Part of a small language model's weights: 4.07M parameters, rotary positions.
Each number is 500 + 40 x the weight over its row's rms, rounded and kept within 0 to 999. Layers, rows and columns count from 0. Numbers have three digits each. The size before them is the row's rms in percent of the matrix's.

# up: layer 4 MLP up, 512x128, rms 0.16, rows 464-488, columns 0-127
# down: layer 4 MLP down (transposed), 512x128, rms 0.137, rows 464-487, columns 0-127
up464 122:522473558471483572452478557518497453454447440596538578453478490532553507443560515486493571461495478424537472504457499505485555481461485478547569544487427500513507568419510490525475522515518449399469563512486435447516483493505435474470492517506527532504462471470571432496505500528522504587524574472535475525503511483546484534481464548505424508455504527546516490534492545586528498515497
down464 125:468525453487496533566504506517466529502520490497586539421439488510449485458499503562516514469478468523465503555492486538523497526532458519493477505492487504558557445466476497514496423480427601483451415540495561544502535490558496536460518498532459539525472525475493569525503522496537541496527405519439565400452528509474543472436520501440488398559495514477446507499547549490489551571446
up465 113:507503553489547523420541496488471425551530522566469541458509469461483496476546442466468477514537504472538506414497457476595481427447499461571532542501507478421472579515493526506498532515471505485566488490474414524467471513492601515516482467504546484504525567499553513534577437624497497452585472448474559530470473477542509542481493455504513523502478498542459553475516518522518471514471
down465 114:504526555444497562531474466547521534505515511520519461509467486549513532452496517487542461480500500510627475467530485524497518492504548520512493562506482496495513451481452493502407516512512559485502488479538591535521489514474377514510545565492443511482477495498415486508445494453482439537479485468526443442537547466534487541502444505484466532423544512531470511607552612453452438440495
up466 037:540492486505521499441541449446537485535443550587480503460425447485491550571415511501491435550505481479507469442480390456485526445478469536526476510490468501527580473519558530486484511503545413504492453538533487459509501517537487488407538452489538553464480479445462526535471520516494492544474519515435518573514436482427517498534444495523466505458550499540506503470435568569486518566472
down466 026:479571532470535485515513495532525514566500491481564497544446541476498475491533482508485463429395451501509503503443521538499440565483529495496473514519470473545457555557457441493525550460499593528493545465566492545508553515519522483457574500441507481472468441526484497448448502557525511483473455492515462370535465515501556455540459542519455500466446481514463537521524523471586452448591
up467 051:426504585482541474487461442485463446522493530554417520484440491544576494486509471493449505506580554467481511478514460419533567504515494496510505517509567564490475477448538554433455465535542442465472522573473483525493464464482492531466470521528516456471432507499498516591546503489490501577561540511440486550520456467454523495520474492502458544507487591507520426430465540568444516523476
down467 039:486483531463450445499531575526503557541538465413540424552483533514465552504498523481535543519450510527471444455472528529480463537559529496542512488463491534582497488447509441524566576511539499504456505435529518476406519582443562550448513518512469472473487427481483497433438580450485509481522455526507486479529512463491498469536475490536435452469472459488482576576553477497458515526555
up468 107:439540487524510485476497505491459449475422465549561592474505523422547435525509493458463442512507499477407512479587487466541554413484513499505556517501483503448500500428510548493476477545570499499580532494453529459493539528483560476456530488505579481473515533568525516542441534487461522488538473499473502538438524507436519534519535434478585455507516471452537530465478483585467441543511
down468 110:538572489464579472480523518583544487545463510541513541537532494554556499544504481459553540500495543472514507503504443476482494424435503555544472436480495545470575437469469462506477468429517557528478456443499507490485536416496494488486459492500522543524536493428555503536467472521546539499451535561501483453557460451498504500484418478530520494493596549479440512397533559510494512422458
up469 040:470503550504571594465512464509556496508471521535491489445528472514521533535479454476482493506540515540449460480527404454543565455459486509485552530474477539498494510525575490530456475498572404484588522512470426468534430486515534450474486443509534436482511555448441502505507506526505576556517561560494449523497532420434490486545479526471510484454530557491480452475481492597475555492460
down469 020:453561415489505473484496533470494506519507484475482525485571547546524513539482451450513413474496495488527491542502457404508461451454447469498482560445534447480487571534459549492527513530455497476494547547495566506526592519538530494497504465481512471513531475515533515485437497539513479437530525541488559572482567440569518464455531578448516427523518483505524481421397448506422505540475
up470 103:472531507554506536546526427473548500481500459547475564557498522460516472450372531440486458537526502482574489484548524475512534510498519486463429524517467466472554460446510502461419541558480517558461519591522485466595521522515451558404493511517473505464507544486513490488486551486506529575561485544568468530484520558518512439520547467455502493478509484471578494476456487463462458466561
down470 107:479507472486512481467485565439506530500538605450485482511466526471502513501492551532559515510503423461516521520416498574546552424445511504467562496470504454510473522524527549486522525490463497551529439454481500537442476491441564510470450529479542496476483470510546488487473497488533415530529548404462459412477507390536437516454490516494569545470518516499461518619506477544503518528517
up471 048:495525524514527519514486453494505346513495461554495478504524509542509512548508469460479434562487509470506473443496442450558546466427484571570462547467497518449529513497586545498444494469482437451539487473476443522498482540525513499446475473473608492463460500434436533540522482513449505549510518580474478537485475520494553470486446501489426515527547473513517441542496546595485489538480
down471 047:622449493514531532473510538502487498438527526506462572522588497424516483538526503513473489474510446459485470506485442470476459469522498528481484514526505551532496454519445550522536519493504555581501444463436448470441593502449510519525500481502517493555516558510524485524578506493500524524555491505530524491527362464471477521435523488498477562474419385476526485441475531523522554518504
up472 049:495466565556588568439470509529524471554443498567480497495497519496573547534548433450487489527501559484475530507502421441485575499408515500491523463529538491524551439474478494489439547472504435477525508568484478412505415539511480518541440492520497434466490541488469483495484468513490524557529585554467498539480458457477577541542449494437496508492491578493520481524508477511429495518461
down472 031:479448544495510525540493534511501543561561476421478437554456548488554522459531546517471503555494427480529473533504517496500402439488600459483514450563467457566517481567456444473492531504525530553515519497546560502552502461472469501453563519490505509452537541513463514429445540532485473477458504446546492552539523460587502513502508497447498447441475430496513461580516513471553540442505
up473 129:477472484562511517506555487432592465487497525581529537487470426432487489563459521513573451547541585547446527463562499471475490505548453561466523594448506561448528531534514485491510475500491482501513516554460490523538506500516534492525512464526432438468469496454536450526564537519473549465520510544464473510597447507501520462524439485534519543472542481443524462488530452503398453472485
down473 123:418496469477521490558534518444479474460612443496478514562460512506564509480468488543450508461451482542557495518514589533501477531532508491536543495493418522583490507563490494419524470465491571524507496514496486539522445467467501478452549565393482471478512557513461492493510445496487437465516503551438489405494501556533440493492522554445480517510469497505489541551553501500565464424470
up474 043:524531479533550604515522467521518438528439536573482516509456432507461538513491463417460420557502568514557538507454424448488477501443454529517533492416466509452509495448514507512530482473486411502498483504454471456517452565524501493444496464527521517395456500408522548555532521534417519508509553532516493575505534447494547524553475457486507498508512555488476528510494460502545500543521
down474 030:452488543504530478476503536566532528503526430471426520530495500470482467564419457553516559546529501469460440491496561542528515488523413486430492499519549478593419483466553517544538533457482513539503483479512500467491568535483473487529451495507429496509520467508516466523428518441574538513498531516477544502489489537525537385437572514453507450490481494520454492425490400459493506547541
up475 130:451543525478481503508573520503540494465432509506533490456462556442531496583480438482571500561567546539457503522517505482521530527529547494535476514491447519454486538522494488450542557470579454456569487507508434479460430506583534528509440507507458472446525572457582434496555493572529503467500493458473484570474446452481554478508433450482519420500510478479456472504455519544526439506467
down475 127:463562443489484553527581494515482518533596455521524529516439534510523508506489485506536546495503516547572510457541561493492518507596498541449504509523445540436511512486481526476524522510505561449524503501479581513557486442493490427457525478405469459488479558460494471429505513457491535398492505548467512483463495524478519483473480549519457439499507409525535429521553418505511405451507
up476 126:569543513546488495497492510513481482534493456477517473393440440462502555557521515527481446531545474485472550442535457437606495525450491556486556470474536467446526498474465520463449482564532510476516510524477470485547449517544524507479538520414534414548487564510522495551505542553422506545584497474526565491515577545543536522471504470495380487496477518480455469502508489535492458472485
down476 135:421472507460454530462551496547477445462514489474493486550491551485470432463473499500425455467453493483548462551551555533507449516531558471537565532488479416541492513533525528509544494568498560493597545524468557463549520504512561444531521506467497527381536504469522526435479503468497542480421511460397466440508509474505523463516478466477491483485514468559552428535565502524468541501502
up477 130:515550506561583548436480476479568384507501472613512517409514491521487440517602487492486543483550484469569504416511498464559496439495469497493515510466460545427460535502451514510492557474494483502505450491450512521512499480505540484436521506457513544500504519511448490500518605464454546497526512501482490505446460540488476554459500508401490490483441476559502456473493513559517539549452
down477 125:521449484491425464564504453452449518462536540512464507576477486447484477483394491534531449468570533539508551506484496513436508551484514551506495521507531507623514527544506537447546508538504506531508549503522491449535497516474492511549465536493536437484498581600480472499489463506525422453540563472461528453491536538479511505441488428458465556535537410516470511514475442412486513515516
up478 053:508542552517510517467550477432547491488395466587458534507497480548484538520472496505512455552528558539551533469529461491538512487402556542517473537499556494529538518460564539531425554484537422448524516519517470519569432488550558509466492533513526482453486491508491475514508502530468573498571561554473492565518535433476594499536499458458494458511558513514536460492449503578526501529451
down478 040:501517465509474535515510496498450502511561470466526450514494506455458480528522499582477492430478481530492538481477579635479482552478522489467483514417461542401551451495415530553492537533419521458535472499480527569501548480498490489512516461507479524526526521593503485541477496556494426497461434519511519492573549511476513497435505509470494492535425464493392497542442529442511528512561
up479 054:523453505457534494510542521498471424519516480583458473448522444476540516538519493434453481529501540485507466511515477409512510550532499581530516464433553461530518541529484538506433524459531445420492472488465528418492453565545527476483493516421527507444473535501503492561592555554480519500558522474539518484542506459457496525481419464464474505469573566513502478497546455472499509512380
down479 047:464460434516456445496462509489593477509477472478583488486483521511493498500529545528480543504571575500495444434545463451406495480479483537474533506512518590565516528537535465515510485446482507487470480472531500491492529567550571544513498467490474468451560438483437505571506509501490496472628519498517495450535557474470499475493413486587515550525494481396467501452525526468464494469468
up480 114:547481542478502517466473551539555446431501460529523500434518486453580502445514468479509496416500511454531420533389480501481542456504485472486525530439462586490518538468479469592495491438476486490485506507440494522494505461558464535422496553491514508459459455455512480543580464514542502583505511488534465517504447429502513498539497565489456551468494497555477514497547550594530491578487
down480 124:434518453455515497534492443553520448476491503518506524492544482490466533495395470552484490496545495453445516497507479596516520603560487489503535491521435526549496480507588514474520454469479600525494437504485443479520539465504486526485475521450496503464526450556508513526502523497475512468570499491503536324483518533481466495495509512537492492488563534481498573423489506414537466447510
up481 047:480500553491562532487549488443537449489460475565487511470495476462486470469489420507524426544515505505504504457436460475528480547456551547498533552481455562468579487484473565455468490536531421493505527588511498456511437545485500464532522455565519442482486559460459456529564494565500551594547567503507459543474524464485499466497438469463438495508548577503503455484454563548474544543482
down481 032:567442467431551509470561526499523441499498538435562433551470533521506550456570561436421499517495520556507513438523522515461471483410532506539461515452482547489495490581439489496490535485536519521555521447545484537425501525421560551477501490464499494454464499538496468466468514552425452469525467501535509456556490501459534482508443466529451507425453458522507532572506515546524527470556
up482 049:454526611545572598485473484505486441480443500534474485504480515539477500480521434475452474520548560526481498444465484470481497471481508553501555475467526539487483563520541583460482459471486471482532479544545415503505480519511521478447507548549548488441511525419480500566589505474524515512533530519440511571457579466438525528502454488493496507415539567524529444557499505517455565549506
down482 039:465502534493455444446541542500505482463509464444539476478521479493477498472466476556477537458483525434440429545518565606509499508507470528549548465508554538551432525445546465555561496516557617502473529521485519518456544562465483411434470559504457530477495528465539442479548438500494465456524538427499426430548496481544469500513440517499531495508525488516480560444515508503483453513523
up483 112:496513524443571536485558462512538511544513463488451462502448562502464507505507498450429499602514557476546555473463474483498559449424461484571473504490555520488478558518424519471501496499557495485581519542503416527449483520500538542485444497457531514470455514429493508526557520571560504514518554518450504516460510513515551493592408453419421549489492496504506517483445507521511538493538
down483 127:528508442493501483535507462526525474502538538490479482509545485496474431460523422444547517440452460448541494521474498565450524555555477462458552482565453496504544485518451455588497504534504623515508520510510529570443506482518481487461532445384499509460532530440558489505483471494512476442462509511506576456509555520521488475509521383541512457523509504515555556450529482476453449511572
up484 045:483459585548529554424478456455553387498453502570507454480476454484528521482485500462482494522480491494456495491547505437578544465491494487479465501440528481470515490505560514478488456447476425499557521491522519530542526498579577483499429464515547527478496541468499503573522519558511566499482519553504503536510529425478644450535479507544493498459508556501559435454546488536475478517522
down484 035:588500505495550492498494507546494509517561460437483540511494529550477449490465482530453525495416497429517468474492604566508395493451377529458552492457460466502507476474488502500519510514489588545519563501586503524512580460446501568520558500471494535476531514525538532480474547452476539489503468417475508438475464523456502475471571497535487504468468513557505494447483438510504500510571
up485 041:521480513528594534501506447483532408496450437540438535487494466522466540495503440478522397505526539524514490459544495420502555470434540500516541448429526484462497502453467507512560430492505416453513505499503418486544456492558551565498477547489527535530533549507532439475509530524453524510519544577527453529458491411519555494498508521463448536460517579470467494481485579516496500482543
down485 033:501488546471530510447516520577525468406466481535497514532518471520521469441518500479460454488554582496508535488513554490423489504528502524482466490444527524478484539486470585554500569541529558492471519538564461471534540500435497563549472508449548562506492502431595465507471437480470474497483538518522522481364505579499524421441473437465504469486513506518547450466472452504439501505535
up486 043:542522495558519557465532523462477420513468516557482500480442503494513496532522446429436469504560542444511549472477426411547503494486486535517487506494515544460484524449513483471495502524491388451473491526470449449540437470541539459497531464458524439428431512548505513537519505471460509576489514527451514571507517458499505484506480478429434494493548492487572509491477575560390489542559
down486 029:450517477428518475525495498470443509528538479477499551457461493587441520472514446481494523552489472476582434508566458472495471510477520442510525608495468479531466548477518545504512527553467587445450443528483522478507522479521503484441496480569484540501495397512473559546552524464553565490525461483512561405521578473499483550447497472528489445522495512502515501482423527441484521444564
up487 044:565470487560489538489545445424559485540409458485481544540428487495455472500424492459546501536510515498468537459535417435564550500405453537515455438540551488439465476488530561555499452520516469472477513506507501471520409494547557508475455475526540539445499531503581501561460572514490525543536520494480481592501479439486523467483430497517490493517495533516476471520509526543452495542539
down487 033:505503513552508453490482490515509484501577486442518498470460460458532467451462456577432520444419545419471476528516591540556455567502440531443482419485512540503461524487527453553529491463465534522492461507487514562498569460484506506530558487473533517528549477487522434537561465551568541538497467526517545466509458543460502479439553536525514574465538466540486486417549451545472558519516
up488 133:494468518575468460523470506466427488475428501559513502385423507495562501476456442514546415573515529484504455493513504492544524534499462546533500466508519465481507538440482481480506479476608471455489470546478503433493408484498575488490479504516558525582502523441572509471476504583536565510512519525519520537427479430503486546551491487500495459531513530434489483464556530497497478565454